config.toml
n_layer = 13
d_model = 256
n_head = 4
n_kv_head = 4
head_dim = 64
d_mlp = 1024
vocab_size = 11534
activation = "gelu"
norm = "layernorm"
norm_place = "pre"
norm_eps = 1e-05
positions = "rope"
rope_base = 10000.0
rope_fraction = 0.25
qk_norm = false
attn_scale = 0.125
bias = "all"
tie_embeddings = false
parallel_block = true
init = "uniform"
init_std_qkv = 0.0171
init_std_o = 0.00336
init_std_up = 0.0171
init_std_down = 0.00336
optimizer = "adam_variant"
lr = 0.0012
beta1 = 0.9
beta2 = 0.98
weight_decay = 0.18
lr_head = 0.0075
warmup_steps = 430
schedule = "wsd"
decay_fraction = 0.542
decay_shape = "linear"
final_lr_fraction = 0.05
batch_tokens = 65536
seq_len = 512
doc_mask = true
train_tokens = 450000000
steps = 6867
dataset = "wikipedia_en"
Each number is 128 + 32 x the weight over its row's rms, rounded and kept within 0 to 255. Layers, rows and columns count from 0. The size above them is the row's rms in percent of the matrix's.

# layer 2 MLP down (transposed), 1024x256, rms 0.0394, rows 685-737, columns 192-255
size [ 82 114  97 108  89  84 118  88  86 108 110  86  94 101  87  91 109 106 101 112  96  97  98  89 125 122  86 105 120  80  84  82  92  93 106  85  92 101 119 111  95 114 107  92 100  83  96  90  92  91 100 100  98]
[[ 83 117 120 140 165  83 146 117 111  80 142 117 126 141  75 158 164 137 139 131 147 138  98 154 117 130 132 163 132 106  68  63  72  96 141 188 117 156 111 168 118  79 119 150 153 143  27 159 145 145 161  87 184 106 139 119 148 151 107 153 172 161 117 164]
 [121 112 141 142 101 174 147 137 134  93 119 100 131 104 142  91 135 123 144 135 142 156 180 137 124 124 132 156 146  98  55  56 128 102 111  97 115 129 116  81  78 135 113  97 142  97 126 104 199  75  89 139  98 112 122 150 112  87 123 168 113 191 116 165]
 [184 127 154 150 126 136 131  87 139 141 124 138 117 187 107 132 151 147 112 166 160 172 156  90  83 178 166 157 125 154 109 107 125 152 182  79 117 100 142  73  96 136 170 156  53 125 128 126 147  99 118 149  86 128 111 137 105 151 200  62 138 171 126 105]
 [130 149 103  72  87 108 123 152 120 115 143 128 210 142 101 118 173 148 122 127 116 112 131  89 123 139 193 133 160 149 161 126  74 146 163 193 140 126  88 138 157  88 112  53 102 104  76 107  96 149 117 148 101 155 183 162 150 152 161 165 124 110  96 121]
 [120 107 166  88 100 168 124 104 116 113 139 116 164 117 151  87 128 103  89 137 118 183 115 149 174 134 148 185 167 106  83 106 114 147 116 169 146 138 119 121 139 120 103  88 133  98 129  89 129 130 149 204 123  85 101 113 148  82 136 206  81 114 160 181]
 [135 154 187 147 109 106 111 155 135 156 119 153 164 143 192 105  65 124 110 163 146 166 124 163 125 150 149 161 124  98 143 110 104 105  57 141 138  91 146  97 114 129 113  96 104 151  97 145 168 112  72 136 147  99 163 153  91 106 125 198 120 113 124 144]
 [138  90  77 152 109 128 100  98  97 177 160  44 113 154  89 118 136 142 111 123 145 130 117 184 148 169  81 131 122 148 128 129  92 160 198 159 140 149 131 160 137 177 142 143  95 110  52 126 162 124 156 146 131  98  82 125 216  77 104 166  35 156 165 206]
 [105 125 124 154 103 159 148 172 188 104 148  81 196 145 125 144 114 123 166  78 157 129 147 122 152 126 110  92 175 116  98 125   0 107 156 120 246 131 144 165 170 105 166 116 119 106 159 139 178 103 124 114 166 130 115 190 157 113 129 144  80 139 127  90]
 [189 146  87  89 153 144 124 151 128 153 148 133 171 183 164 170 169 129  99 181 154 184 146 145 100 131 139 138 187 196 152 185  66 101 182 163 138 155 165 127 147  95  93 175 124  92  92 171 115 145 137 100 138 117 139 180 145  96 111 155 165 124 173 131]
 [131 133  82 105 105 113 122 163  80  97 126 151 108 115 166 115 118 155 128 161  94 139  76 112 202 121  81 112 114 141 142 119 149 135 106 130 112 204  83  43 119 189  78  90 102 121 139 105 133 103 116  77 141 157  84 171  93 106 128 104 105 164 156 170]
 [148 120 145 140 121  84 115  94 123 126  81 132 198 158 151  78 114 117 138 139  79 161 143 106 147 124  98 132 114 141  88 148  95 101 191 110 125 106 137 122 137 142 134 105 176 127 146 137 133 138 183  93 122 127 123 128 133 159 136 117 176 153 124 124]
 [119 132 129 119  77 179 143 147 131 158 114  95 143 193  91 101 143 173 125 147 135  80 149 140 152 102  83 166 149 147 167 109 205 102 139 142 201  77 154  81  91  92 156  96 144 125 141  70 103 128 118 180 141 122 113 148 132  94 112 132 126 178 101 112]
 [129 120 176 133 130 148 168 136  76 130 154 231  39 119 178 140 128 107 119 148 151 105 115 194 123 120 128 139 165 100  95 116 116 124 110 155  89 119 173 119 133 111  78 189 110 143 136 139 156 144 121 102 216  99 127 109  94 184 156 188 163 142  77 138]
 [124 132 146 131  88  99  91 132 136 150 118 117 156  77  50 166 113 145  84 102 157 159 169 123 165 123 164 131 109 129  95 103 148  55 144  97 118 130 146 146 124 116  85 164 114 172 138 103  53 129 127 142 139 154  87 124 141  95  89  94 102 170 132  67]
 [162 147 170 145  94 136  99 112 105 120 145 155 108 118 144 152 147 139  82 192 114 236 112 118 162 116 121 120 113  83 141 136 139  69 143 149 127 130  98  83 142 179  51  80  86 134 125 150 118 140 107 127 127 155 139  95  53  82 127 148 100 130 116 127]
 [127 130 101 100 116 124 184 126 120 141 122  81 141 123 107 174 135 129  96 186 152 164 133 139 141 106 167 123 161  92 106 130  82 113  55 115 124  65 114 143 160  97 120 127 119 121 161 151 186 100  56 100 125 152 118  86  19 215 153 176 200 200 133 126]
 [182 128 125 153 108 124 137 159 138 136 102 225 110 122 124 117  74 111 164 171 155  92 137 132 118 108  85 106 106 138 101 167  40 128 118 141 126 133 153 173 173 150 133 133 133 149  72 179 169  93 116 112 153  64 201 129  93 130 125 141 121 107  98 128]
 [124 116 154 148 101 110 190 133 108 143  98  88  19 114 111 210 128 175  92 123  95 166 115 147  90 209 136 141 176 145  91 147 138 132  73 192 225 148 148 129  87 117 123 122 137 108 104 139 117 191 178 163  92 143 141 119 106 152 178 164 120 147  99 142]
 [142 140  85 120 116 104 155 142 111 124 116  88 176 186 166 151 111 112 136  75 175 106 146 133 149 144 148 148 129 174 175 133 112 139 140  97  95  94 133 122  86  46 133  50 157 167 136 140  99 127 144 168 159 157  85 187 131 114 170 173 117 120 110 138]
 [116 105 105 102 116  98  83 147  94 135 130  67 108  91 181 102 124 170 155 141 167 156 123 150 106  78 128 122 136 133  82  82  99 131 165  25 163 145 123  70  97 125  95  87 183 129 120 184 131 136 154 151 113  93  87 150 149 121 153 136 105 153 145 136]
 [108 103 125  81 161 117 143 136  93 162 128 130 122 105  95 174 120 145  67  94  86 174 117 113  98  78 121 154 151 139  64 128 132 110 159  90 245 124 138 142 149 146 130 164 124  97 140 141 125  60 105 103  42  83 124 140  96 145 135 106 144  99 137 106]
 [113 118 142 124  76 172 144 135 126 109 149 159 102 140 108  96 111 106 127 163 161  51 125 153 111 135 140  88 147 148 154 152 162 131  45 146  52 185 113 159 185 120 118 178 171 100 108 108  76 157 158 123 172 112 181 125 133 153 151 170 151 170 131 134]
 [171 114 108 121 118 137 125 112  78 159  85 128 124 110 154 188 128  90 144  71 153 151 116 167 138 128 159  75 118 162  82 145 166 140 123 122  88  95  94 107  98 156 138 117 151 170  91  80  83  77 114 134 105 108 111 165 204 110 186 143  96 126  99 169]
 [123 141 122 139 177 143 135 156 130  92 116 215 111 102 150 110 122  65 111 139 129 220 107 102 125 132 160 118  91 162 161 167 181 118  58  60  78 137 101 122 143 163 127 129 131 143  52  92 125 133 123 147 129 114 123  95 114 134 152 177 118 157 101  91]
 [163 150  99  76 105 132 125 130 148 152  67 125  98  98 150 124  96 100 163 150 169 154 107 143  84 137 119 133 114 146  87 121  63  63 141 182 151 140 198 102  88 147 177 116 156 101 140 139 117 116 143 154 151 190 200  85 154 159 147 184 175 161 133 104]
 [166 113 124 128  82 144 166 127 135 160 172 114 110 156 145 106 115 128 106 113 115  96 181 173 126 173 106 163 101 146 168 206 138 155 161 164 118 111 144  64 125 187  88 129 115 117  73 122 131 117 128 119 178 106  60  78 133 127 155  80  82 140 114 125]
 [ 94 138 107 128 163 190 126 102 125 182 154 110 160  95 127 160 174 124 145 150 117 104 126 104 102 149  61 165 175 120 126  96 103 107  47 135 159 113 155 153 148  79 147 181 180 146 114 128 191 129 178 120 105 137 122 199 118 114 106 152 128 138 157 133]
 [151 108 180 141 175 184 108  99  80 186 102 142 107  84  98  74 157 113 162 126 164  92  84  74 157  61 110 113  90 161 117 147 134 133 108 131 111 157 116 204 191 140 158 122 152 132 137 157 132 129 107 154 161 106 108 140  79  79 118 114 151 144 112 121]
 [ 97 131 140 108 127 175 119 131 102 162 117 188 108 149  96 147 107 133 144 195 157  92  96 109 103 120 118 156 116 124  97 150 166 146 104 158  86  93 137 119  79 145 131 155 119 112 120 143  60 184 164 157  77 148 138 116 162 186 130  48  98  99 119 130]
 [176 129 130  91 122  91  40 155 161 149 100 157  55 136 105 127 119 102 130 127 160 147 100 116 154  93 104  93 189 125 133 115 184 114 128  76 146 156 174 159  87 185  65 161 121 107 138 153 122 115 159 145 172 171 157 199 143 162  97 137 137 111 113 119]
 [149  96 150 118  92 111  94 132 143  90 153 167 108 125 153  78 143 138 116  70 127 110 116 149  99 126  85 148 179 116 137 146 163 128 154 152  64 123 168 104 138 132  79 117 144 140 168 131 129 140 160 212 135  59 149  74 160 123 128 155 175  85 149 134]
 [114 122 156 163 164 141 118 138 133 135 140 141  79 117 117 133 115 142 117 165 182 158 102 125 109 123 134 122 193  85 110 134  92  62 113 210 112 117 119 170 144 136 112  77 105 127  74 178 144 179 124 203 141 149  71 118 176 130  92 147 127 112 124 121]
 [139  92 107 118 160 195 103 134 143 139 111  56  94 109 103 143 160 121 103 170 182 160 135 110 113 131  98 105 123  94  56 124 146  91  62 124 168 116 116 141 140 156 132 148 166 155 127 118  81 144 143 104 138 186 118 125 122 126 135 162 161  95 169 149]
 [209 122 181 121 126 127 113 149 117 102 158 110 139 147  65 104 125 163 120 152 130  72 132 129  85 120 108 139 104 128 106 166 145  77 106 104  95 160 111 158 125 182 162 107 116 110  58 129 126 125 118 115 143 179 116 123 100 115 162  87 105 142 123 152]
 [121 123 110 134  93 102 101 140  95 145 162 146 137 113 157 155 196 107  62 104 145 127 134 137 104 129  98 156 156 154 131 117 116 130  94 108 169 106 123  78  96  62  84 123 122 126 105 144 165 169 139 142 176  90 128 202 134 116 136  88  89 125 109 113]
 [138 123 142 124 164  68 119 158 160  77 119 112 176 192  99 142  89 118  99  97 103 164  56 128 136 153 159  94 124 158  60 141 106 148 117 128 183 110  61 142 125 169  82 115 118 142 109 190 132 163 151 136 144 107 134 161  88  31 103 179 153 101 118 105]
 [152 165 137 107 162 110  98 108 157  84 119  79 119 141  97 135  62 123  95 108 162 159 142 133  54 201 180 160 100 113 139 121 144 145 105 103 128  97 143 179 135 130 149  70 156 117 147  96 136  95  91 126 134 127 127 163 174 150 100 104 114 118 178 124]
 [169 105 187 144 123  64 138 182 159 190 105  41 209  81 115 167 136 130 131 134 100 118 112 119 143 138 159 111  97 145 133 149 106 150  86 146 140 124 126 151  47 115 132 102 151 157 115 141  98 129 134 196 123 104 139 162  95 118  92 116 142 142 161 191]
 [116 106 122 146 166 171 173  77 109  88 120 154 181 127 120 104  86 120 112  74 118 165 132 152 115 171 195 105  89 123 147 156 119 114 126 103 146 137  62 157 208 124 154 101  85 106 118 104  83  89 153 127 140 180 132 132 124 141 158 111 105 119 181 162]
 [108 169 134  68 140  65 150 108 146 116 171  87 112 135 126 145 140 166 150 194 135 120 179  71  95 125 225 149 133 149 174 117 147 166 105  84  77 150 103 135 183 110 104  99 125 104 167 118  88 120  91 118  87 158 164 175 162 145  97 181 175 167 122 136]
 [143 140 107 153 152 147  91 121 119 137 164  72 123  49 141  97  98 123 153 123 197 108 123 124 108 128 152 148 132 142  79  89 133 115  51 124 117 128 158 123  92 193 155 127 154 148 118 129  73 169 143 200 106 129 140 134 139 154 150  90  94 111  84 140]
 [198 174 131 114  71 102 155 123 151 153 122  37 131 142 158 121 124 121 163 113 127  85 136 141 110 138 196 148 146 141 180 112 128  82 168 142 154 120 117 169 123 145  89 146 113  89 169  72 149 132 100 160 189  96 136 135 120 140 133 107 133 145 176  80]
 [165 140 201 106 127 101 131 112  88 112 164 148  41  71 128 104 145 172  68 130 179 126 109 151 126 107 110 119 147 160  79 141 107 128 137 109 144  92 161 121 135 138 136 132 133 156 159 176 153 162 128 117  62 146 115 133 126 195 146 148  70 113  93 126]
 [130 140 184 100 159 178 116 114  60 196 102 144 175 163 163 139 127  88  90 100 153 133 117 115 126 184 143 159  90 119 156  94 132 107 111 122 166 186 161 124 123 101 178 133 123 102 137 109 151 112 135 119 112 114  91 139 137 126 164 150  73 149  95 152]
 [123 165 173 148 143 121 147  89 138 151 126 145 139  80 135 115 101 111 151 149 117 122 146 144 162 139  92 128  82 123  96 136 133 129 102 205 200  82 158 159 113 133 142  97 121 176 118 168 112  74  98 178 155 121 149 143 174  71 140 166 139 123 130 125]
 [164 111 156 151  97  94 156 103 188 105 129  77  77 113 102  84 141 115  75 152 132 189 128 144 139 155 186  86 137 108 106  66  98 203 190 131 117 139 129 114  96 144  51 112 133 160 119 192  79 154 115 138 151 162  40 108 156 166 136 144 143 113 110 104]
 [ 92  86 170 111 128 148  79 178 175 120  83 115 103 141 113 198 149 113 140 147 175 172 134 136 114  83 138  93 157 108 135 146 117 151 162 172  64 152  97 179 153  92 153 159 113 189 105 180 125 143 131 110 186 129 165 144 151  80 128 151 159  93 124 109]
 [128 122 162 119 102  71 112 124 122  76 131 138  74 144 113  37 137 131 118 147 103  83 103 151 105  75 146  95 194 137 111 119 134 197 158 120 141 133  76 128 101 133 170 133 158 164 129 149 168 160 133 171 156 165 133  63 168 200 104 139 123 117  85 159]
 [107 169 139 137 177 132 145 130  94 101 110  82 117  95  70 109 134 172 132 186 153 121 133 162  83 153 112 162 101 164  60  87 162 144 112 155 117 119 141 169 113 143 132 110 129  95 120 144  66 169 141  95 103 144 129 161 135 103 102 152 141  95 133 160]
 [161 117 144 156 140 105 130 131 163 148 177  57 144 173 135 141 132 164 180 133 105  67 126 137 144 133  93 122 151  93 102 151 100 137 120 116 209 119 133 150  88  67 158 107 116 125 144 126 126 101 153 108 154 173 136 104 180 116 155  73 205  91  97 169]
 [137 109 147 128 111 149 120 138 101 160 121  81 161 129 136 154  92 134 132 145 107 139 127 108 118 115 149 140 121 158 150  47 105 174 113  88 141 127  98 150 151 125 118  83 136 114 161 116  45  89 140 127  95  95 136 192  93  91  72 207  91 126  93 113]
 [ 64 143 146 124 140 115 112  64 113 104 125 173 122 118 176  93 120 132 144 174 135 168 138 178 102 174 194 167 139 108 142 153 112  81 141  87 136 118 127 167 132 163 189 141 119 155 101 160  99 121 155  62 145  82 117 169  80  51  95 195 187 153 100  98]
 [149 141 108 141 131 150 116 163 139 122 116 154 156  96 128 157 163  72 128  88 149 171 148 112 180 144 142 117 165 129 172  90  74  37  55 212 153 142 126  86 141 177  92 117 147 130 133  94  65 100 142  93 156  76  82 163 132  56 138 160 100 161 104 142]]
# layer 2 MLP up, 1024x256, rms 0.0425, rows 686-737, columns 192-255
size [106 100 103  94 112 111  92  94  98 106  91  93 100  91  93 103  97 102 110  96  94  95  94 119 120  94 100 124  89  92  85  91  93 103  91  92 101 131 105 101 110 107  93  95  88  96  91  96  92 100  98  95]
[[132 145  99 140 164  58 106 123 120 150 137 123 134 155 103 171 138  96 113 117 103  88  92 122 138 117 135 119 124 149 188 208 147 153 140 167 147 121 144 181 173  90 145 128  98 154 117 129  78 173 169 132 157 153 117  90 135 195 132  82 121  51 157  88]
 [ 72 142 112 124 118 123 111 159 105  97 132 178 147  54 117 139 131 107 132  94  97  85  93 181 168  75 116 115 118 109 138 169 147 140  69 179 154 139 130 180 139 119  89  89 179 119 157 135  91 153 131 122 173 125 154 116 155 128  54 153  90  95 115 111]
 [130  90 151 194 187 144 128 118 147 126 105 161  83 128 160 135  65  98 129 107 113 162 129 186 124 138  77 125  80 125  82 156 172 157 100  84 117 141 159  99  76 156 144 203 144 154 164 175 148  78 177 117 158  89  74 111  85 112 144  77 143 128 147 154]
 [157 163  98 177 139 138 136 154 156 125 111 142  84 120  97 177 125 150 146 118 114  59 153 125 116  95  96  76  98 168 169 147 169 124 140 105 142  98 127 158  78 112 174 143 138 157 137 157 132 134 122  70 122 157 171 153  87 171 120  37 180 129 136  71]
 [100 104 100 106 144 150 130 167 143  95 163  77 101 117 151 142 172 139 132 119 126 114 172 120 142 122  52 140  96 213 128 192 168 190 139 153 114 127 110 151 118 143 146 182 117 103 175 146 151 117 187  50 127 119 136 171 188 117  85 107 148 100 107 131]
 [134 150 174 165 131  84 127 117 212  56  88 211 150  73 201 146 142 101 124 132  72 144 120  81  96  93 137 130 105 154 112 144 177 128  22 122 119 133 126  97 105  77 145 105 198 167 188 101  88 115 111 134 123 148 182 133  56 176 128  66 200 105 106  52]
 [146 126 119 111 155 105  83 100  92 141 127 176 108  72 161  93 144 106  82 197 108 129 118 141  74 130 136 182  88 161 140 130 255 153 101 119  28 131 121  98  68 132  95 150 144 150 124 109  78 144 136 157  73 107 153  91 109 145 142 112 166 119 115 149]
 [ 66  90 175 166  87  95  62  78 124 101 130 107  96  69 111 101 108 152 128 111 129  90 122 169 153 125 110 149  64  64 125 100 157 167 114  95 130  99 108 117  71 133 141  86 144 167 173  79 113 103 157 124 139 148 112  65 130 166 156 116  93 160  85 140]
 [122 150 156 140 126 154 125  56 176 156 156 115 131 131  92 142 143  90 119  89 150 103 154 129  59 128 190 140 104 104 111 169 130 140 135 112 123  36 161 184 147  84 208 170 147 135 127 150  87 166 136 143  88 103 139 101 156 127 134 131 127 100  91  50]
 [103 152 125 134 128 178 107 185 151 122 162 156  81  83  95 165 141 127 116 104 155  95 127 164  99 124 136 133 115 129 159 125 153 176  72 182 136 112 105 119  96  82 127 178  82 131 122 105 126 130  86 134 100 102 158 139 129 111 117 115  79 101 127 113]
 [165 124 123 143 171  87 119 120 109  91 132 191 112  53 181 173 121  83 106 119 121 150 103 130 102 164 149  93 102 145 111 140  57 178 139 110  85 147 112 204 149 146 128 156 155  96 122 169 143 117 144  72 102 121 130 125 120 174 139 125 132  88 167 168]
 [105 172  82 132 130 112  50 109 200 130 116  39 192 140  68 105 148 137 116 110 134 135 140  90 156 146 111 119  82 123 168 143 134 149 169  94 152 125 102 146 106 121 203  85 168 135 150 112 109 106 147 123  59 171 111 153 161  81 105  43  89  75 150 110]
 [ 99 137 126 118 165 147 166 125 127  90 145 174 106 153 203 108 162 112 158 173 101 111  87 126  48 153 101 138 126 150 144 154 113 218 140 144 155 142 127 127 101 103 168  86 166 104 104 133 194 111 124  93 116 122 146  96 111 174 145 154 143  86 100 183]
 [ 62 114 109 128 164 131 146 131 143 143 113 130 153 134 109 103 111 127 139  70 132  46 130 164  78 127 134 132 115 187 137 138 127 195 103 113 141 124 140 170 108  91 209 186 163 128 148  98 131  94 167 103 118  89 113 129 195 173 134 101 159 119 128 129]
 [128 144 151 177 130 141  80 125 136 120 112 189  95 136 155 113 143  94 128  50 105  99 147 129 128 147  90 127 114 142 144 121 167 174 168 125 124 198 133 127  98 162 171 162 134 150 115 123  82 181 174 132 105 120 139 171 231  41  84  65  75  67 118 129]
 [ 78 133 127 117 151 146  93 120 139 100 156  24 138 116 142 126 169 148  88 107 106 163 114 128 127 121 154 155 130 105 141 131 205 136 149 115 125 102 102  73  78 118 128 134 108 120 165  89 103 168 118 125 108 196  56 137 170 147 138 141 127 126 148 129]
 [137 133 123 103 151 150  40 124 144 109 150 160 238 129 152  58 120  87 156 141 164 100 160 106 194  37 129  87  85 132 155 115  98 155 190  73  47 102 113 135 178 113 151 129 107 156 160 126 125  75  58 111 136 117 111 137 153 116  69  68 143  92 151  90]
 [115 156 169 122 142 162  95 137 152 126 152 162  74  98 133 125 143 136 118 175  92 152 122 114 131 144 113  93  98  97 105  99 163 140 114 141 171 112 108 155 146 190 151 223  87 115 143 120 134 121 103  85  95 116 169  78 130 122  68  94 157 119 142 121]
 [150 144 152 147 137 141 122 141 124 132 126 184 188 167  91 136 102 103  94  92  93 117 158 132 139 165 143 121 112 177 194 169 169 164  76 199  88  93 113 162 130  99 177 179  64 129 125   6 147 143  88 100 127 160 187 133  92 131  75 106 148  96 110 120]
 [176 177 136 147 117 123 120  84 195  53 116 162 163 155 164 111 165  73 176 153 146  99 135 158 144 166 132 103  92 133 184 124 121 187 100 143  43 149 133 126  79 105 102 130 152 145 144 124 153 161 129 154 189 173 131 114 157 121 116 159 113 123  95 140]
 [147 149 119 160 163 125 109 116 160 142 131 125 176 141 156 167 165 160 117  74 109 184 122 107 175 126 119 167  83 124  98 120 114 148 196  81 203  64 142 133  41 135 139  97  97 152 141 153 175  73  88 131  76 134  73 161 110 116 101  92 101  67 120 109]
 [ 87 156 160 115 139 129 114 160 192  87 156 132 149 141  80  52 101 172 106 184  95 110 157 106 134 160 111 184 117 124 177 103 117 139 130 120 167 148 153 139 154  99 135 124  97  92 161 184 150 174 128 119 137 161 125  96  48 151  68 110 145 140 103 103]
 [115 141 133 116  71 121  57 102 134 137 155  74 140 123 124 149 136 159 158 105 117  56 122 196 149 107  84 136 135 107  81 124  99 152 182 184 156  85 120 156  58  73 148 150 106 128 204 191 116 115 136 111 125 145 128 170 134 119  99  81 138  98 137 147]
 [132 103 130 152 155  77 102 107 101  95 152 166 165 103 121 111 154 171 103 130  92  99 124 102 167 116 129 120 104 101 190 154 180 182 142  66 142  76  60 141 159 102  92 163 136 132 132 115 145 146  96 122 103  67 120 171 119 102 105  77 111 130 130 147]
 [ 96 160 126 112 168 122 101 127 122  87  86 154 118  78 113 143 142 135 131 157 151 165  69  75 145  84 133  85 140 133  99  86 122 110  97  92 133 134 121 174 134  76 172 142 132 133 179 141 140 141 125 119  79 153 186 177 124 136  92 170 177 121 145 136]
 [196 150 152 140  91  80  98 140 147  88  94 149 104 142 129 149 106 120 114  82 127 134 119 165 188 112 175  94  98 140 128 176 146 164 204 151 122 133 109 127  94 152 111  94  91 102 152 117  79 133  59  94 124 111 146  66 146 154 137 122 136  81  95 119]
 [117 157  95 123  67  66 123 147 178  81 153 144 168 157 169 176 131 136  89 127 112 147 162 195  99 193 137 128 134  89 138 112 149 147 154 121 136  75 147 109  70 126 116 140  96 116 132 101 103 114 127  99  75 163 132  97 184 188 142 130  89 115 131 147]
 [199 130 107 188 123 107 113 156 167  64 121  90 163 102 177 183 148 155  89  73  92 161 134 194 123 140 107 110 137 146 105 159 139 148 129 104 184 127 136 126 124 104 122 153 142 128  96 101 185  51  74  51 143  76 134 130 113  80 105 197 167 133 128 130]
 [104 139 140 170 115 190 166  99 104 115 157 114 169 120 140 158 174 143 115 118  96  88 172 152 123 171 142 164  75 165 134 155  87 161  95 180 132  60  87 108 147  64 181 116 132 136 115  92 144 118  90  80  71  85 118  55 109 116 149 117 135 132 169 140]
 [103 172 113 141 154 166 138 124 125 165 123 102 145 143 117 172  99 116 137 155 131 132 142 114 179 133 158 100  72 161 112 129 128 152  96 127 200  98  85 148 104 105 168 170 109 130 115  89 125 113  97  31 118 198 107 163 110 136 119  97  92 156 116 119]
 [111 113  87  94  94 120 119 103 138 125 134 134 186 126 121 142 146 103 125  95  95 105 167 109 163 117 142 113  61 167 150 130 180 223 125  53 146 118 148 120  67 122 153 166 145 115 173  64  87  69  92  50 103 111 184 121  82 115 154 107 137 156 146  94]
 [125 165 160 163  99  95 133  67 111 125 157 204 158 122 160 151 121 124 148  81  82 107 142 139 151 116 174 131 119 141 188 136 114 198 182 124 100 127 134 146  88  94 108  99 113 107 144 130 158 100 111 122 121  76 136 118 120 154 121 109 113 180  73 129]
 [ 42 122  77 122 104 126 138 107 118 149 117 146 119 103 204 158 154  91 127 103 132 168 133 145 187 117 132 108 125 118 159 110 111 179 152 159 133  88 135  87 105  80  80 165 144 125 192 144 134 128 127 127 127  58 146 133 175 145  65 150 175 121 133  76]
 [169 136 136 143 166 176 137 132 161  98  89 104 120 126 106 102  65 151 161 139 128 111 135 119 155 140 137 108  84 111 121 147 162 114 189 148 133 147 129 139 161 159 181 135 114 146 154  97 122  98 117 105  54 168 141  68 148 159 102 158 191 130 167 144]
 [131 124 144 125 121 202  82 116 101 168 156 157  83  47 167 116 169 126 138 169 125  93 192 123 131 112  86 165 113  95 181 128 141 124 146 121  84 130 202 118 120  62 189 148 135 111 171  56 146  68  90 107 111 168 126  87 169 227 158  77 123 141 131 173]
 [ 97 113 115 164 117 136 120 151 101 151 124 181 135 115 187 126 180 138 169 129  91 112  96  78 193  52  88  62 135 142 132 122 132 132 170 168 153 122 120  98 110 115 112 191 116 144 120 149 120 144 160 105 115 147 130  98  75 133 139 143 136 158  66 133]
 [ 70 124  61 106 134 158 102 103 121  44 130 229  68 179 162 122 148 142 126 166 140 142 152 158 102 119  72 121 120 105 112  79 177 114 182 136 117 160 137 124 144 159 115 191 125 111 173 136 167  86 124  94 116 160 121  88 187 136 168 128 122 113 106  86]
 [114 165 143 112 107 104  72 169 139 172 159 133 110 132 153 157 183 132 126 150 117 104  97 111 159  97  50 140 147 121  91 127 144 146 139 152 120 109 173 109  29 111 125 176 168 152 150 141 167 136 107 113 123  68 137  86 129 112 113 126 138 124  79  92]
 [127  87 134 197 122 185  94 141 137 167  92 154 159 136 141 100  97  96 116  69 100 139 113 195 172 146  53 119 125 166  77 143 113 114 135 170 169 115 153 164  73 120 127 168 100 153 101 133 155 142 181 123 179 106  94 122  88  93 181  90 100 101 138 119]
 [125 126 143 103 109 104 162 140 156 118 111 183 118 203 122 184 185 158 115 144  85 139 154 133 115 109 101 112 102 136 167 156 121 177 196 150 139 116 111 154 174  79 107 134 109 106 120 130 178 108 108  60 136 114 131 122 120 121  92 150 132 128 155 115]
 [ 57 110 129 163 170 137  96 154 113  86 119 228 160  97 100 111 118 113  89 101 103 166 121 104 155 122  94  87  96 145  88 173 159 153  62 130 115 124 149  85 149 100 143  88 172 146  92 151  92 144 143 100  97 171 128 122 115 144 111 124 137 119  64 170]
 [ 94 149  57 160 130 152 109 162 154 141  95 134 200 162 182 178 113 122 167 135  99 121 147 160 124 152 121 153 104 157 193 121 146 144  87 153 143 135 102 132 124 145 122 169 107  82 106  42 124  76 116 109 175 103 137 137 149  84  88 131 174 151 180 108]
 [125 127  90 162  93  86 102 143 225  69 144 135  82  47 102 138 127 173 134 172 120 111 152 154 144  86 131  91 143 124  80 152 141 160 143 144  88  81 108 159 153 128  96 125 128 150 157 142 110 138 113 123 124 148 160 110 122 143 113  76 178 117 136  96]
 [138  87  89 126 127 142  76 145 151  88 156  95 112 149 106 132 165 153  80 129 141 135  98 112 107 102 155 120 150 143 162 141 111 127 157  68  61 168 100 119 126 110 119 172 121  94 153  80 137 186 144  79 100 141 115 144  84 186 127 108 117 150 112 125]
 [ 99 146 113 123 145 159  93 158  48 148 138 159 153 156 171 169 111 149 160  91 139  61 104 121 124 117  80 157 118 160 168 179 154  69  66 119 143 125 128 129 143 108 209 142 102 115 143  56 170  89 118  98  99  85 205 147 107 110  93 101 133 145 162 143]
 [172 188 114 160 133 129 149  59  98 141 175 130 125  94 138  72 140 141 128  95  60  80 130 114 145 147 102 153  96 158 125 147 163 110 110  99 178  62 150  75  98 142  87 105 129  58 149  64 139 112  98 147 102 109 116  92  88 166 105  80  97 165 124 174]
 [143 144 112 164 136 197 126 121 136 198 103 125 166 123 167 222 137 127 116 115 131 154 158  95 149 167 109 179  70 127 157 148 113  88  79 147 130  99 171 137 130 109  92 130  98  90 129 126 107  88 108  69  92  89 128 192  87  78 142 115 129 123 160  88]
 [150  78 106 133  60 147 107 143 179 152 137 185 132 159 225 163 129 110 114  86 115 150 117 102 184 106 161  73 147 110 165 156  99 127 139  81 104 140 109 135 134 117 138 180 109 137 132  79 187  72  93 131 132  92 140  84 113 144 141  98 123 131 115  99]
 [ 89 131  85 104 132 174 101 127  94 103  86 215 125  58 140 117 115  94  56 116 143 184 133 127 114 136 153 115  93 159 148 104 179 158 158 119  57 129 129 107 157 143  86 166 182 146 104 114 129 148 100 126 120  88 137 124  70 151  96 149  75 187 143  91]
 [121 154  96 118 124 100 115 125 160  83 130 203 125 117 122 131 151 111  94 133 131 132 118 143 138 145 133 107 111 112 107 186 175  79 161 183 110 161 131 117  80 122 132 170 102 152 100 140 196 135  90  96 112 172 108  64 152 124 175  87 167 120 183 160]
 [167 149 125 153 124 130 149 183 156 154 129 101 152 121  95 170 145 119 104 111 109  95 111  78 142  80  50  91 110 154 115 133 136 197 104 169 125  98 140 107 106 105  91 114 139 113 156  96 135 118  89 166 106 185 161  97 176 201 152  76  72 112 137 157]
 [101 132 174 141 110 104 131  86  87 126 134 119  88 185 132 104 100 201 123 164 115 102 109 151  73 128 123 151 101 126  94 172 193 242 235  51 111 122 122 166 148  93 192 125 134 115 143 157 190 143 127 135 112 208 159  73 109 181 104  92 137  98 134 146]]